Weights of a small GPT-style language model, trained from scratch on English Wikipedia.
Size: width 256, 4 heads of 64, vocabulary 4837, 8.33M parameters.
Architecture: no biases in attention or MLP, tied embeddings.
Each number is 128 + 24 x the weight over the matrix's rms, rounded and kept within 0 to 255. Layers, rows and columns count from 0.

# layer 5 MLP up, 1024x256, rms 0.0659, rows 679-731, columns 128-191
[[123 144 119 160 149 145 107 154 132 111 114 148 108  85 101  81  79 139 125 133 110 170 116 132 123 123 107  85 157  94 150 113  98 124 132 151 177 101 167 120 123 108  67 100 122 118  93  82 146 152 151 160 147 142 149 141 101 134 103 101 125 137 146 117]
 [112 123 157 138 131 102 142 117 107  82 115 124 102 138  97 128 147 171 123 121 115 126  81 154 138 114 124 134 159 123 140 106 163 122 116 127  82 131 129 118 155 124 129 132 118 165 158 110 143 157 142 147 134 126 188  80 117 124 178 136 170 135 121 110]
 [156 136 102 179 133 120 122 151 116  98  78 141 104 100 123  86 131 116 114 107 124 114 118 166 146 130 116 158 113 142 106  92 111 171 157 164 119 121 134 116 127 123 117  92 131 113 131  84  74 133 152 116 128 145 119 150 170  96 116  86 112 115 143 145]
 [ 91 116 127 119 150 141 148 130  95 172 124 153 116 102 123 109 151 194 126 138  88  93 201 153 143  70 178 109 101 123  85 160  95 128 119 134 120  94 160 121 130 118 107 122 101 109 126  91  96 102 111 166 122 166  99 104  95 130 141 107 106 107 105 115]
 [135 138 104 129 147  89 166 135 114 154 178  98  97 133 142 117  91 139 164 121 132 149 178  75 144  79  96 108 133  94 146 120 152 117  89 142 117 104 138 102 118 119 110 102 110 129 133 159 147 165 143 133 123 160 137 154 156 112 169 136 129 103 141 171]
 [141 139 135 146  98 123 144 116  79  94 127  92 150 141 164 108 106  99 108 117 134 133 117 125  95 125 110  94 137 169 119 119 140 117 141 110 107  93  86 140 130 131 108 105 121 131 119 149 128 139 114 121 146 134 114 121  99 117 130 132 135 102 102 140]
 [138 134 155  92  91 131 178 152 176  81 140 141 144 128 105 102 120 179 129 130 115  60 149 128 157 116 140 135  97 172 135 140 109 164 130 136 141 115 135 168 126  96 112 122 129  92 119  84  79 120 105  91 129 104 124 135 124 144 145 136 131 112 154 141]
 [129 113 136  82 122 146 141 130 129 169 126 155 138 121 112  87  75 139 142 129 125 135 165 123 111 109 167 148 134 115 105 110  99 104 135 124  95 124 145 105 108 184 137 113 131 107 113 144  89 161 154 103 127 146 110 183 147 130 116 129 151 122 130 143]
 [105 121 140 133 164 167 127 166 122 141 102 124 112 107 127 109 146 113 121 114 119 124 142 145 166 153 130 140 137 140 119 112  86 114 159 140 117 132 161  67  93  99 101 138 125 107 127 118 157 144 176  95 148 137 163 159 121 106 150 134 156 110 168 144]
 [108 127 100 101 141 158 157 109 129 103 123 128  97 133 119  99 144 144 165 109 130 126 138 126 137 137 104 151  98 150 133 123 165  96 139 108 168 150 159 134  94 138 139 118 119 105 128 138 159 132 148 110 155 109 102 113 129 130 150 177  76 134 137 165]
 [143 111  90 146 161 101 110  88 137 133 161 103 103 109 130 116 129 136 123  87 108 118 155 134 162 133 102 102 122 103 147 117 135 167 103 169 144 130 168 132 146 162 106 183 122 143 181 126 110 148 106 106 159 112 161 109 141  97 105 135 112 148 159 134]
 [ 93 174 133 129 105 159 162 124 153 159 164 141 129 124 136 115 116 121 142  85 150 135  95 123 111 141 179 148 149 126  95 128 140  87 129 153 137 123 116 142 153 131 103  90  84 172 125 101  69 145 143 134 140 170 188 132 121 132 128 111 143 106  80 143]
 [147 115 111 150 142 160 126 121 131 129 118 103 124 134 131 155 121 107 123 126  97  84 133 121 123 147 138  74 114 117 101 164 131 139 137 147 131 110 110 119 146 147  65 149 165 122 133 108 137  95 169 132 145 117 140  95  87 131  92 148 149 139 122 141]
 [141 132 134 152 141 134 129 163  81 116 125 114  80  92 124 132 127 162 129 127  98 125 143 120 132  85 140 100 138  99 132 140 151 156 151 134 117 129 132 147  99 144  86 112 121 130 118 145 117 160 114 149 160 148 138 129 151 139 108 109 102  94 122 117]
 [134 122 103 137 149 134 159  97  89  91 146 110 147 140  99 108 134  98 161 131 133 150 164 115 110 110 145 102 156 129 133 168 122 188 126 140 137 126 144 143 145 149 135 141  92 100 156 117 102 196 121 134 138 125 118 121 100 100 137 109 184 110 120  67]
 [151 112 125 129 127 116 120 131 101 140 127  99 111 108 153  91 110 136 102 150  83 107 146 135 119 128 105 111 133 140 156 101 156 132 138 107 164 142 110 132  92 115 131 158 141 169 131 123 169 144 146 139 126 111 142 102 133 140 150 124 118 167 159 114]
 [152 129 108 128 143 139 103  86 125 122 163 100 113 106  81 118 146 114 154 144 106  97 163  91 126 151 122 138  93 122 105 138 127 152 135 146 113 147 122 124 182 101 129 157 139 128 151 127  93 115 120 143 119 141 134 137 135 131 123 116 122 111 159 125]
 [144  81 144 154 154 139 143 123 131 127 163 152 141 124 141  87  67  65 139 138 138 178 147 115 135  93 145 149 135 114 165 172 122 136 115 145 133 146 110 111 101 139 111 157  95 120 137 113 134 168 121 114 142 132 142 147 126 106 154  54 157 113 141 116]
 [ 89 140 103 151 134 154 122 143 147 139 124 116 125 138 125 129 114 112 132 136 150 149 160 113  84 121 142 108  90 143 159 132  88 117 118 136 100  92 111 116 122 152 124 147 168 171 129  93 113 113 138 121 145 128 117 115 116  84 184 104 101 119 118 149]
 [165  99 111 122 140 126 144 143 157 104 102 125 124 133 118 132 123 110 152 124  89 174 111 109 135  77  87 121 134 167 129 135 111 139 157 100 135 146 163 127 127 166 109 142 128 182 148 131 162 129 119 118 113 144 145 139 137 115 123 119 166 145 111  75]
 [170 135 113 114 129 130 115  71 109 124 144 141 119 159 188  95 133  96  87 110  92 167 113 136 111 151 127  90 119 178  58 140 129 193 169 154 158 118 169 157 140 120  90 147 124 184 140 123 131 124 144 100 116 153 173 122 124 139 169 112 117 118 133 106]
 [165 113 153 141 101 158 131 116 165  83 138 143 107 139 140 116 131 122 171 126 105 168 129 114 118 141 150 124  67 140 121 151 125 123 141 126 131  95 179 139 112 172 100 133  59 103 144 169 123 160 162 153 118 113  97  64 166 125 130 119 138 136 136 146]
 [141  77 129 114 131 132 138 133 164 137 124 158  97 139 136 143 141 112 130 151 119 102 100  81 105  83 174 146  93 145 116 122 145 170 126 112  86  93 162 139  82 119 123 164  78 126  89 115 140 123 151 128 124 140 150 109 118 104 124  98 115 142 137 136]
 [154 123 123 117 152 123  94  94 139  93 111 121 116  93 122 134 124  89  91 142 118 110 141 120 141 121 146 101 136  81 169 150 132 123 118 122 144 146 161 142  77 107 137 152 116 137 132 144 112 117 112 125 117 131 150 147 150  92 104 131 141 123 119 130]
 [147 144 117 143 129 151 119 122 135  86  84 124  90 116  94  83 121  97 158 117 124 101 101 142 110 140 117 143 128 118 147 127 111 117 131 150 153 134 156  90 120 119 115 116 151 133  75  74 116  94 145 163 110 166 117 148 136 110 102  94 113  81 129 139]
 [120  85  98 130 109 106 171 155 123 164  81  91 108 163  90 113 114 142 150  76 150 161 152 100 127 171 109  59 113 110 149 156  92 148 106 131 137 118  97 145 108 131 114 125 148 119 164 145 170 169 110 111 114 157 140 123 143 152 118 138 143  92  98  92]
 [129 128 126 112 131 119  78 105 165 126 140 115 134  79 113 131 146 119 155 101 137 121 152 139 118 129 140 130 102 126 160 130 173 133 123 127 136 124 126 116 154 165 157 155 147 143 110  93 151 159 136 103 144 156  95 116 105 127 134 140 172  84 149  98]
 [106 130  78 137  84 138 177 121 136  89 160  92 139 140 138 126 134 115 116 125 126 147 169 154  97 168  87 121 145 134 145 134  91 108  90 139 149  95  89  94 126  91 113 120  88 163 155 140 134 150 152 123 112 126 150 146  84 123 152 111 109  82  94 110]
 [154 114 112 116 157  98 126 130  99 104 129 143 114 135  69 106 101 140 167 144 104 109 133 136 129 109 117  99 115 156  96 110 166 107 152 134 137 130 110  61 136 127  89 140 126 145 125 149 105 131 130  84 149 114 166 142 177 126 126 111 184 130 173 102]
 [165 113  90  82 131 105  65 154 164  79 137 109 111 135  78 122 107 148 115 138  98 113 160 118 124 133 157 109  92 148 126 115 154 104 142 116 107 130 161 120 133 140 105 121 103 152 154 130  93 116 149 125 174 135 189 137 125 112 130 118 133 163 104 114]
 [124  83 126 146 176 163 135 114 156 108 115  98 143 116 106 118  84 149 128 127 137 103 129  86 118 129 135  98  82 157  95 141 151 108 161 102 169 103 131  82 120 133 134 145 150  84 123 104 155 116  67 187 143 122 162 115 149 137 125 111 150  82  94 128]
 [145  89 134  93 109 122 137  63 121 134 158  91 118 135 145 145 153 115  85 103 106  94 114 148 124 172 187 134 126 133 154 117  90  77 122 136 117 112 131 124 157 190  96 117 122 138 147 103  85 178 142  98 117 152  89 129 109 101 153 121 149 125 128 166]
 [121  99  77 140 151 172 135 107 134 153 115 107 132 108 164 112 129 161 129 154 138 175 130 108  81 101 127  93 135 104 132 106 136 133 144 123  94 135 120 128 154 137 100 113  99 168 140 121 116 137  92 161 151 116 128 124 135 103  92 138 110 133 104 128]
 [141 118 127 158 131 109 101 144 101  90 121 118 107 149 140 133  92 175 155  96 139 147 141 144 118 125 127 137 131 114  84 173 119 134 130 132  99 155 151 100 135  93 146 104 143 179 160 106 119 139  86 102 112 113 125 110 148 132 133 110 133 142 131 146]
 [102 131  95 150  78 115 138 140 137 114 120 146 111 136 138 109 165 112 109  99  73 149 140  95  95 132  90 111 122 152 130 131 105 135 104 149 152 101 135 119 164 140 135 141 123 145  96 113 174 121 131 110 109 126 136 150 139 114 112  82 135 106 101 137]
 [165 153 150 112 154  99 110 125 178  91 169 117 106  96 132 144 137 131 157 161  68 116 147 145 153 152 124 148 177 104  81 180 135 127 121 108  91 128 145 140 181 138 120 122 142 149 135  72 138 158 127 157 120 157 127 125 105 110 162 175 133 125 109 128]
 [117 110 118 121 139 146 125 123 120 148 129 101  98 119 154  86 129  63  80 139 107 129  99 132 139 176 153 146 129 121 157 154 133 156 155 176 158  98 188  94 140 114 105 130 146 136 109 113 149 132 132 105 176 144 125 125  59 136 151 126 103 115 132 152]
 [157  98 126 117 142 110 156 129 170 122 125  82 119 118 107 129 134 145 105 121 137 126 148 145 119 130  90 140 124 141  94 116 102 108 154 123 120 113 176 110 156 102  72 100 133 186 160  82 145 147 137 111 117 149 135  98  77  84 121 130 141 144 119 129]
 [164 113  93 124 124 169  79 107 150  98 177  93 128  98 132 122  81 134 121 127 113 124 161  83  76 146 114 120 152 155 151 148 129 145  95 106 125 136  83 131 139 169 140 146 128 133 158 120 126 140 127 141 157 119 160 130 105 123  80 129 138 153 123 107]
 [121 124 134 116 156 129 111 130 114 132 119  95 134 136 142 128  91 134 117 134 134 116 169 101 128  84 130 151 127 139 118 118 157 154 148 135 144  98 113 147 154 155 136  92 164 158 147 132 125 152 114 126 141 145 133 158 127  86 133  77 129 134 154 126]
 [113 113 128 148 116  97  98 141 133 100 132 143 124 156 144 141 125 152 114 109 117 130 125 142  70 131  94  96 105 129 106 108  90 137 110 139 127 134 136 137  87 150 146 149 102 169 143  89 125 115 175  96 123 111 162 110 111 111 111  93 155 127  98  87]
 [127 140 108 122 124 154 162 102  95 111 133 125 135  94 146 123 126 131 131  94 129 151 129  93 134 111 158 146 135  96 135 132 194 108 155  84  57 123 109 117 111 166  95 147 114 155 115 117 118 126 146 163 120 139 143 153 106 153 123  95 148 100 118 133]
 [138 146 140 134 101 131 127 105 133  76 130 118 115 118 146 141 112 102 124 103 157 132 100 101 101 136 133 132 143 124  92 143 125 185  93 144 129 146 113 121 178 107 168 118 121 161 134  77 145 155 160 119 135 159 116 131 138 108 187  89 135 133 125 114]
 [ 96 138 149 141 136 132 142  91 177 130 110 123 122 125 113 103 122 124 152 134 139  69 173 124 117 134 130 144 127 142 115 138 127  94 168 114 172 115 133 106 179 104 131 130 131  79 110 134 123 157 125  96 123 139 147 110 144 132 145 143 111 112 139 131]
 [136 151  92 127 123 103 107 138 139 148  86 148  89  80 132  68 128 128 106 111 156 130 119 117 154 108 166 127 163 145 157 138  98 172 136 140  90 136 137 136 106 190 137 127  90 164 183 103 164 176 148 121 138  80 101 129 153  96 118 107 174 147 132 144]
 [111 134 132 147  95 109  98 116 162 126 174 132 101 168 136 109 144 165 101 144 119 149 127 115  82 112 105 116  75 137 130 181 138 108 103 143 132 113 125 134 108 130 139 115 133 131 129 138 169 133 122 105 152 121 155 121  93 119 113  77 129 138  95 175]
 [112 130 131 123  82 136 133 133 155 128  99 173 115  85  81 158  97 139 149 110 121 123 130 131 115 156 154 129 124 131 116  95 111  95 123  84  97 113 148 113 106 129 142 149 157 120 144 142 111 130 167 107 150 136  93 135 126 103 125 140 166 122 122 148]
 [146 111 123 158 101 178 124 120 171 125 159 137  95 144 120 107  91 176 147 139 127 124 132 108 124 160 109 109 119 132 145 126 152 101 120 144 103 121 139 123 108 134 142 150 141 112  95 137 122 119 149  98 157 149 157  53 141 137 102 162 127 103 147 134]
 [114 123 144 108 131 109 133 123 114 127 123 150 122 136 100 113 118 158 111 119 115 117 138  84 108 135 140 141 159 112 145 120 122 125 132 110 135 158 141  91 130 118 110 165 133  85 131 141 132 155 135 121 113 153 106 138  99 133 140 117 113  77 140 127]
 [134 175 138 134 166 130 134 115 101 104 144 117 129 118 127 124  99 110 117 132 132 149 147 148 113  87 140  86 108 119 122 109  90 126 126  89  93 109 123 145 113 164 120 112 120 133 118  90 154 170 109 170 157  94 123 156  91  80 153 159  84 100  74 104]
 [105 180 113 135  85  84 141 153 142  60 182 135 139 144 124 145 151 137 110  74  96 136 174 153 102 108  88  94 140 131  59 134 155  91  79  91 155 104 126 152 190 138 104 149 108 124 121  86 135 116 108 130  87 190 172 123  73 137 122 161  73  85 107 141]
 [121 129 115 132 117 131  93 131  67 144 156 105 116 124 107 127  86 139  78 116 105  87 133 141 122 105  84 152 137 151 155  86 187 111 154 122 100 123  87 105  99 165 102 138 140 112 133 142 126 133 110 121 134 134 111 128 102 105 117 151 118 104 121 145]
 [ 92 141 118 190 159 160 122 142 112 152 112 115 101 132 143  92 135 183 180  79 116 126 120  72 126 121 158 128 113 100 144 104  94  91 109 129 125 170 184 117 139 117  82 110 124 161 125  89 129 107 182 135 129 135 120 162 103 142 148 128  84 145  96 183]]
# layer 5 MLP down (transposed), 1024x256, rms 0.051, rows 679-730, columns 128-191
[[132 136 145 130 114  99 108 103 146 103 119 133  84 146  92 142 147 148 109 135 147 124 152 158  96 123  86 158 135 107 180 133 140 154 100 153 120 124 138  93 108 140  92 111 139 134 132 117  84 138 143 109 150 102 131 130 114 175 122  70  96  74 125 123]
 [ 84 126  94 114 121 134 104 156 130 153 120 139 130 112 130 167 146 130 132 101 157 111 122 132 136 170 139 132 143 140 117 150  99 125 100 125 156 104 159 148 117 161 128 123 153 138 105  96 122 112 120 149 154 117  88 139 143 100 139 171 131 134 159 119]
 [145 122 118 138 119  99 143 134 150 118 166 119 141 128 138 146 167 150 130 156 164  80 115 142 118  64 146 114 114  94 102 108 109 142  90 124 104 102 119 143 107 147 171 166 169 127  96 136  94 135 131 103 133 152 120 163 148 130 116 174 147 104 111 124]
 [146 153 117 120 153 121 146 120  79 107 120 107 121  96 146 155 140 133 152 126 140  62 157 104 155  94 117 180 119 169 130 171  85 116 112 141 128 147 152 128 100 131 110 151 137  62 175 139 104 136 132 114 150 136 133 137 126  71 165 136  95 167 168 106]
 [120 131 149 126 141  99 143 161 113 156 155 108 155 104 153 120  95 155 149  96 146 126  75 108 126 123 131 137 115 168 118 108 150 139 131 140 152 158 128 131 135 188 131 104 140 169 136 151 114 111 107 155 141 133 104 110  98 104 142  95 126 168 162 126]
 [ 95 121 123 111 130 144 159 113 131 103 143 136 118 134 152 141 123 149 128 137  92 129 142 179 143 152 138 146 134 148 112 153 144 166 165 105 128 147 165 128 105 133 115 136 136 112 152 120 159 145 100 115 115 145 125 107  69 136  81 102 122 140 137 128]
 [133 130 132 125 154 153 108  51 154 111 128  70 117 131 185 123 128  97 169  90  70 129 112 142 158 104 113 179 131 156 136 111 137 136 118 162 130 107 131 151 162 144 134 110 125 113 115 153 108  95 120 153 100 115  95 116 120 135 104 102 155  91  89 124]
 [165 168 116 140  97 109  84 113 139 136 108 126 158 106 129 127 180 112  98  93 153 101 114 112 141 143 102 160 112 161 163 130 140 102 146 152 138 107 114 119  94 135 164 129 120 139 136 127 101 124 155 108 173 112  85 139 113 122 170 135 112 112 120 122]
 [136  97 139 155 130 111 137 140 116 105 160 122 133  96  94 153 113 143 146 141 142 165 159 162 136  90 156 124  99 100 112  84 117 105 131 145 112 137 148 127 129 137 136 100  99 152 152 130 132 155 113 158 138 146 138 123 134 185 107  95 109 118  97 143]
 [120 141 106 121 127 128 136 132 123 124 136 135 180  94  99 155 155 128 153 117 116 116 121 116 142 146 119 117 130 123 122 132 123  94 151 154  92 109 140 129 142 129 142 143  97  79 140 134 118 144 143 156 149 139 100  98 142  95  99 133 143 149 126  78]
 [ 85 110 131 124 125 171 131 146 142 119 115 120 173 121 141 115 120 149 103 116 142 160 100 119 105 124 115 143 125 155 122 131 153 126 103 135 152 118 110 118 119 150 139 126 113 117 124 133 124 176 118 113 168 132 142 113 145 135 113 134 131 101 121 169]
 [138 155 125  98 173 119 148  71 120  80 135 106 153  92 120 119  76 137 138 136 108 154 119 116  79  98 157 160 109 107 117 125 158 112 113 100 124 142 133 148 131 145 103 120 119 122 160 125 112 139 133 144 127 158 142 113 103 155  99  75 109 134 138 106]
 [146 110  84 106  99  94 140 126 146 126 157  83 121 119  74 130 122  78 122 140 149 103 109 151 111 113 119 135  97 105 144 125  61 125 157 130  93 121  96 115 121 119 126 119 116 111 121 169  83 111 116 135 166 168 110 144 140 114 104 155 109 132 105  69]
 [133 131 117 140 133 149 129 114 117 173 141 144 111  88  90 117 166 131 114 142 122 146 141 145 143 141 132 115 109 146 138 119  95 109 141 117 152 123 104 143 122 134 121 132 141 148 150 120 156 115 142 117 106 150 135 166 140  64 133 134 120 137 129 123]
 [158 115 119 153 132  90 135 120 136 115  96  75 141 146 138 122 173 119  80 125  68 137  63 164 141 109  92 106 119 157 107 146 102 119 114 120 104 138  96 123 116 117 111 171 146 120 129 121 183 137 136  99  95  92 102 133 141 157 147  97 145 120 110 124]
 [ 92 138 116 127 120 138 109 165 141 132 123 161 114 124 143 132 132 139 130  97 102 127 115 145  86 129 133 113 125 129 124 131 122 136 110 128 111 123 133 134 125 174 176 152  94  94 143 114 114 111  90 129 108 133 135 110 115 132 138 126 115  89 149 150]
 [179 139 106 128 118 102 128 148 127 108 136 125 143 142 110 137 142 135 124 143 135 108 152 145 122 108 155 159 111 130 114 135 110 168 114 141  81 129 128 124 150 117 133 123 142 146 127  95 126  92 150 181 106 113 123  99 131 155 157  72  98 162 117 107]
 [103 180 135 115 121 115 106 133 134  94 104 131 130  95 123 143 111 160 151 126 135  99 103  99 152 136 150 170 125 172 117 133 143 113 154 151 142 152 188  89 130 140 157 175 140 133 136 121  88 113 135 150 106 123 146 120 108 113 139 192 106 154 109 126]
 [136 135 115 158 108 107 168 112 124 105 128  81 124 138 125 136 142  68 106 165 128 110 148 111 117 109 137 158  78 138 147 136 166 153 178 132  85 110 158 133 109 157 108 140 121 153 132 158 125 122 111 112 119 106 105 103 147 143 131 150 150 157 101  88]
 [117 153 118  97 143 145 159 127 115 101 127 136 112 156 138 176  93 128  98 130 169 121 110 114  96 142 136  99 117 111 136 124 111 145 138 122  93 112  89 164  88 148 123 131 122 129 132  87  98 153 137 135 143 131 150  96 105 145 127 151  94 106 154 144]
 [101 137 118 108 128 104  79 161 132  91 117 188 169 123 139 102 106 106 158 153 181 135 119 108 152 127 139 120  98 129 167 119  96 145 120 154 143 129 153 139 139 127  87  82 177 124  93 134  54 136 122  97 159 131 170 138 112 113 113 130  87 162 129 108]
 [119 131 122 141  57  92  93 146 125 122 150 123  80  88 188 103  88 106 114 142 120  99 113 127 128 145 116  69  86 124 151 113  76 100 137 119 120 124 158 147 127 129 108 128 145 120 109 154 123 159 115 103 127 117  94  80 137 157  81 109 133 139 132 144]
 [ 88 123 123 168 134 114 133 119 106 151 114  86  95 165 117 107 138  99 127 121 125 151 132 120 131  87 123 160 149 120 108  90 189 121  98 136 142 153  97 102 127 134  91  97 125 143 119 144 127 150 196 124 152 108 126 110 144 156 107 145 148 146 101 159]
 [166 116 156 120 129 141 120 112 143 127 142  85 183 116 139  99 146 123  80 144 148 152 142 135 142 152 142 144 112 158 151 116 120 111 138 100  97 136  75 175 123 118 180  95  95 130 108 163 123 134 134 155 137 132 126 127 137 122 150 158 118  68 137 132]
 [142 150 113 152 126 144  92 149 107 147 137 178 121 122 140  63 112 137 122  95 189 114  85  85 124 109 157 108 103 112 135 122 155 117 118 149 120 156 150 186 128 143 134 135 127 168 137 118 153 135 124 154 142  91 145 130 145 148 130 111 127 146 142 113]
 [159 114 119  82 122 179 130 104 135 129 156 163 115 114 136 138 127 131 120 166 146 130 122  86 120 125  55  86 148 144 165  80 104  94 160 191 120 160 112 103  78 118 113 128 151 153 110 131 127  93 133 121 125 156 171 157  60 191 127 114 140 126 173 117]
 [133 146 145  88 155 130 153 133 154 144 134 152 132 104 123 156 157 138 137 144 106 141  85 141 141 133 124  96 133 150 135 136 103 121 113 135 161 141 116 167 143 116 132 125 138 122 134 137 142 158 144 128  93 105 122 100 148 158 122  97 173 125 147 146]
 [154 140 162 136 165 148 136 153 142 109 147 143 151 157 166 145 108 159 129 138 143 105 100 156 150 107 159 114 122 133 134  90 161 151 120 149 140 109 146 154 143 129 141 134 115 176 118  91 105 141  89 100 122 121 110 123 109 112 111 140  98  82  81 143]
 [108 105 135 138 179 109 110 147  93 106 109 100 110 149  98  93 145 153  99 142 116 115 138 118  90 153 117 148 137 125  73  99 123  73 124 155 164 145 126 121 131  89 118 108 140 131 151 136  77 104 131 118 144 124 142 117 215  89 114 129 137 126 122  77]
 [126 155 100 111 126 186 162 113  61 163  93 116 134 161 152 121 121 110 125 150 106  97 121 129  99 156 113 143 170 170 136 178 127 166 107  88 123 146 134 147 128 121 116 146 141 133 113 137 133 128 169 137 152 108 122 129 129 154 114 121 114 139 137 131]
 [133 143 116 113  97 114 142 133  96 142 142 149 177  83  96 136 129 127 157  77 132 133 135 164 132 166 148  66 171 109  94 136 106 104 124 122  97 121 160 103 121 166 177 150 147 116 149  77 105 161 138 152 116 105 116 127 136  71 149 130 142 131 139 178]
 [ 76 117 118  88 119  91 156 149 104 178  97 144 144 163 138 143 112 125 123 130 125 115 141 164 131 148 105 114 131 176 194 172 147 124 122 130 123  95  78 150 131 124 126 161 128  95 108 174 109 101 101 109 127 162 127 160 149 103 125 145 101 139 122 115]
 [144 112 165 105 141 149 143 134 138 116 130 142 159 125 126 174 146 153 143 128 126 111 106 135 147 110 124 116  85 133 145  98 117 126 145 111 116 130 126 142 133 139 116 104 154 127 100 145 112 146 130 147 155  83 121 115 129 124 146 151 169 135 142 118]
 [137 100 139 139  90 123 130 149 133 135 186 118 141 135 113  85 106 114  96 123 123 140 161 146  97  85 123 141 139 151 135 122 146 128 106 102 134 138 121 126 142 159 132 131 135 141 134 118 112 146 129 111 136  98 119 174 108 114 149 126 126  96 116 128]
 [148 190 137 120 164 129 103 116 104 166  94 112 182 149 119 156 127 133 102  88 126 147 100 139 104  89 123 153 120 120 116 145  94 127 119 134 103 135 143 136 109 133 141 163 106 154 138 150 143 124 127 131 114 148 138 162 153  99 133  84 145  66 140 148]
 [112 177  93 154 145 101 155 141  84  88 114 129 115 115  97 124 133 130 134 155  89 123 149  99  98 129 128 138 171 144 109 147 137 130 168 143 143 147 152 152 172 123 115 146 117 174 115 140 115 141 126 162 156 137 129 106 146 129 135  80  94 120 126 123]
 [121 150 127 159 139 127  87 105 128 129 114 102 164 117 105  41 137 120 129  99 178 156  90 118 137 108  97 117 152 123 130 148 150 100 127 145 117 114 105 120 121 126 140 116 117 125 126  75 130 158 131 143 123 152 139 140 123  93 129 130 135 101 105  86]
 [ 92  95 109 127 128 153 131 176 103 157  93 121 130 136 102 169 151 161 104  83 180 135 110 136 150 149 132 124 134 122 159 138 171 124 104  93 169 167 139 117  97 131 177  95 140 111 121  92 139 106 155  84 117 158 145 128 120  98 146 151 107 157 116 125]
 [109 141 141 153 135 152 139 151 101 141 131 169 110 146 132  83 163 109 168 104 138 163 139 170 141 121 129 148 108  97  65  99 129 114 165 175 150 104 165 144  93 125 122 123 140 121 106 122  67 147 113 103 115 123 139 102 148 133 120 158 118 107 120 110]
 [133 135 112 120 144 163 110 134 108 104 131 115 138 123 135 101 100 104 145  87 143  93 126 123 126 130 116 122 130 127 101 125  97 112 130 109 100 161 148 123 133 156 108 118 132 138 116 129 134 110 114 136 157 123 134  92 113 121 133 136 134 128  95 134]
 [ 91 128  74 101 135 139 126 160  94 113 121 173 132  56  95 123  84 141 140 125 126  98 134 115 140 143 158 120 121 113 139  88 132 116 124 109 120 127 138  95  95 133 117 132 101  64 158  86 144 109 156 148 112 116  96 151 124 161 117 114  88 170 118 214]
 [125 133 170 132 136  86 144 106 124 151 136 122 144 143 139 151 109  84 122 127 142 107 142  94 133 122 154 121 147 183 101 147 125 156 128 104 131  78 162 136  96 134 118 179 142 116 137 113 119 104 131 124 119 152 129 144 170  83 140 141 122 159 169 104]
 [139 155 106 147 137 135 143 124 108  87 128 187 126 114 137  84 103 158 143 124 101 115 106 132  96 162 149 202  99 127 121 121 106 125 135 151 149 107 120 134 107 151  83 147 117 138  98 103 135 149 135 140 113 106 107 108 127  99 132 131 129 149 117  70]
 [169 130 139 141 103 160 144 123 119 112  90 116 136 126  93 172 132 141 164 100 135 127 168 124 142 128 123 110 140 124  99  84 123 131 108 123 119 120 153 121 115 127 115 146 111  95 114 104 100 129  99 150 142 147 125 151 127  88 117 129 133 151 148 154]
 [200 123 105 153 121 144  82 133  60 138 147 123 158 112 128 119 145 140 153 142 166  91  89 102 110 128 124 118 144 142 126 163 172 116  69 147 123 155 103 155 173  89 142 131 111 157 117 158 141 163 204 161 108  73 126 146  86 178 157 113 115 125 106 142]
 [151 128 151 160 130 145 150 125 149 106 127 110 113 119 124 146 123 111  98 115 147 173 160 131 167 159 136 112 159 129 125  89 164 126 126 108 137 116 141 127 134 150  81 113 124 118 107 115 115 116 109 137 142 131  91 109 139 144 150 127 160 157 184 176]
 [115 100 115 148  85 125 131 129 102  70 127 135 132 159  91 167 115 113  84 138 156 100 108 102 106 131 124 118 154 154 202 143 168 132 121 152 120 132 140 111 148 145 107 122 129 156 126 115 134 115 137 126 113 114 105 137 127 135 152 110 135 146 130 147]
 [105 179 155 130 121 119 133 120 146 104 159  94 123  80 114 167 150 117 140 127 108 112 121  99 136 124 114 160 132 112  82  83 115 121 164 139 182 132 134 162 111 113 126 101 108 145 116 162 144 106 128 146 193 129  73 107 134  67 111 114 141 121 111 126]
 [134 132  84 155 114 147 125 168 111 103 117 135 145 139 149 168 165 179 151 145 171 143 100 124 142 129 138  83 161  93 124 142 140 106 121 132 143 167 138  86  91  94 141  75 150 177 131 125 112  93  75 123 119  75 107 132 113 125 134 124 140 122 110 124]
 [ 99 158  93  95 152 116 113 123  63 163 101 158 113 172 106 124  98 130 151 130 109 163 146 153 147 122 125 159 165  96 119 144 145 117 102  88  95  99 106 111  88 136 120 141 158 112 128 155 125 116 160 130  95  98  78 114 154 124 124 128  98 167 162  92]
 [148 116  97 154 150 106  93 105 151 136 112  66 127 134 133 134 157 110 127 126 123 174 112 162  97 136 150 112 154 117 135 137 177  97 115 125 129 131 137 147 152 142 128 157 118 133  91 118 139  63 143 131 139 105 106 100 133 118 159 135 141 140  99 118]
 [152 184 181 128 100 125 134 134 145 117 162 122 108 113 137 113 140 119 141 113 139  87 132  62 130 124 162 171 131 125 122 113 139  88 159 120 144 110  93 129 165 132 159 115 103 125 138 100  93 133 180 130 125 166 137 113 150  96 142  71 130  75  91  91]]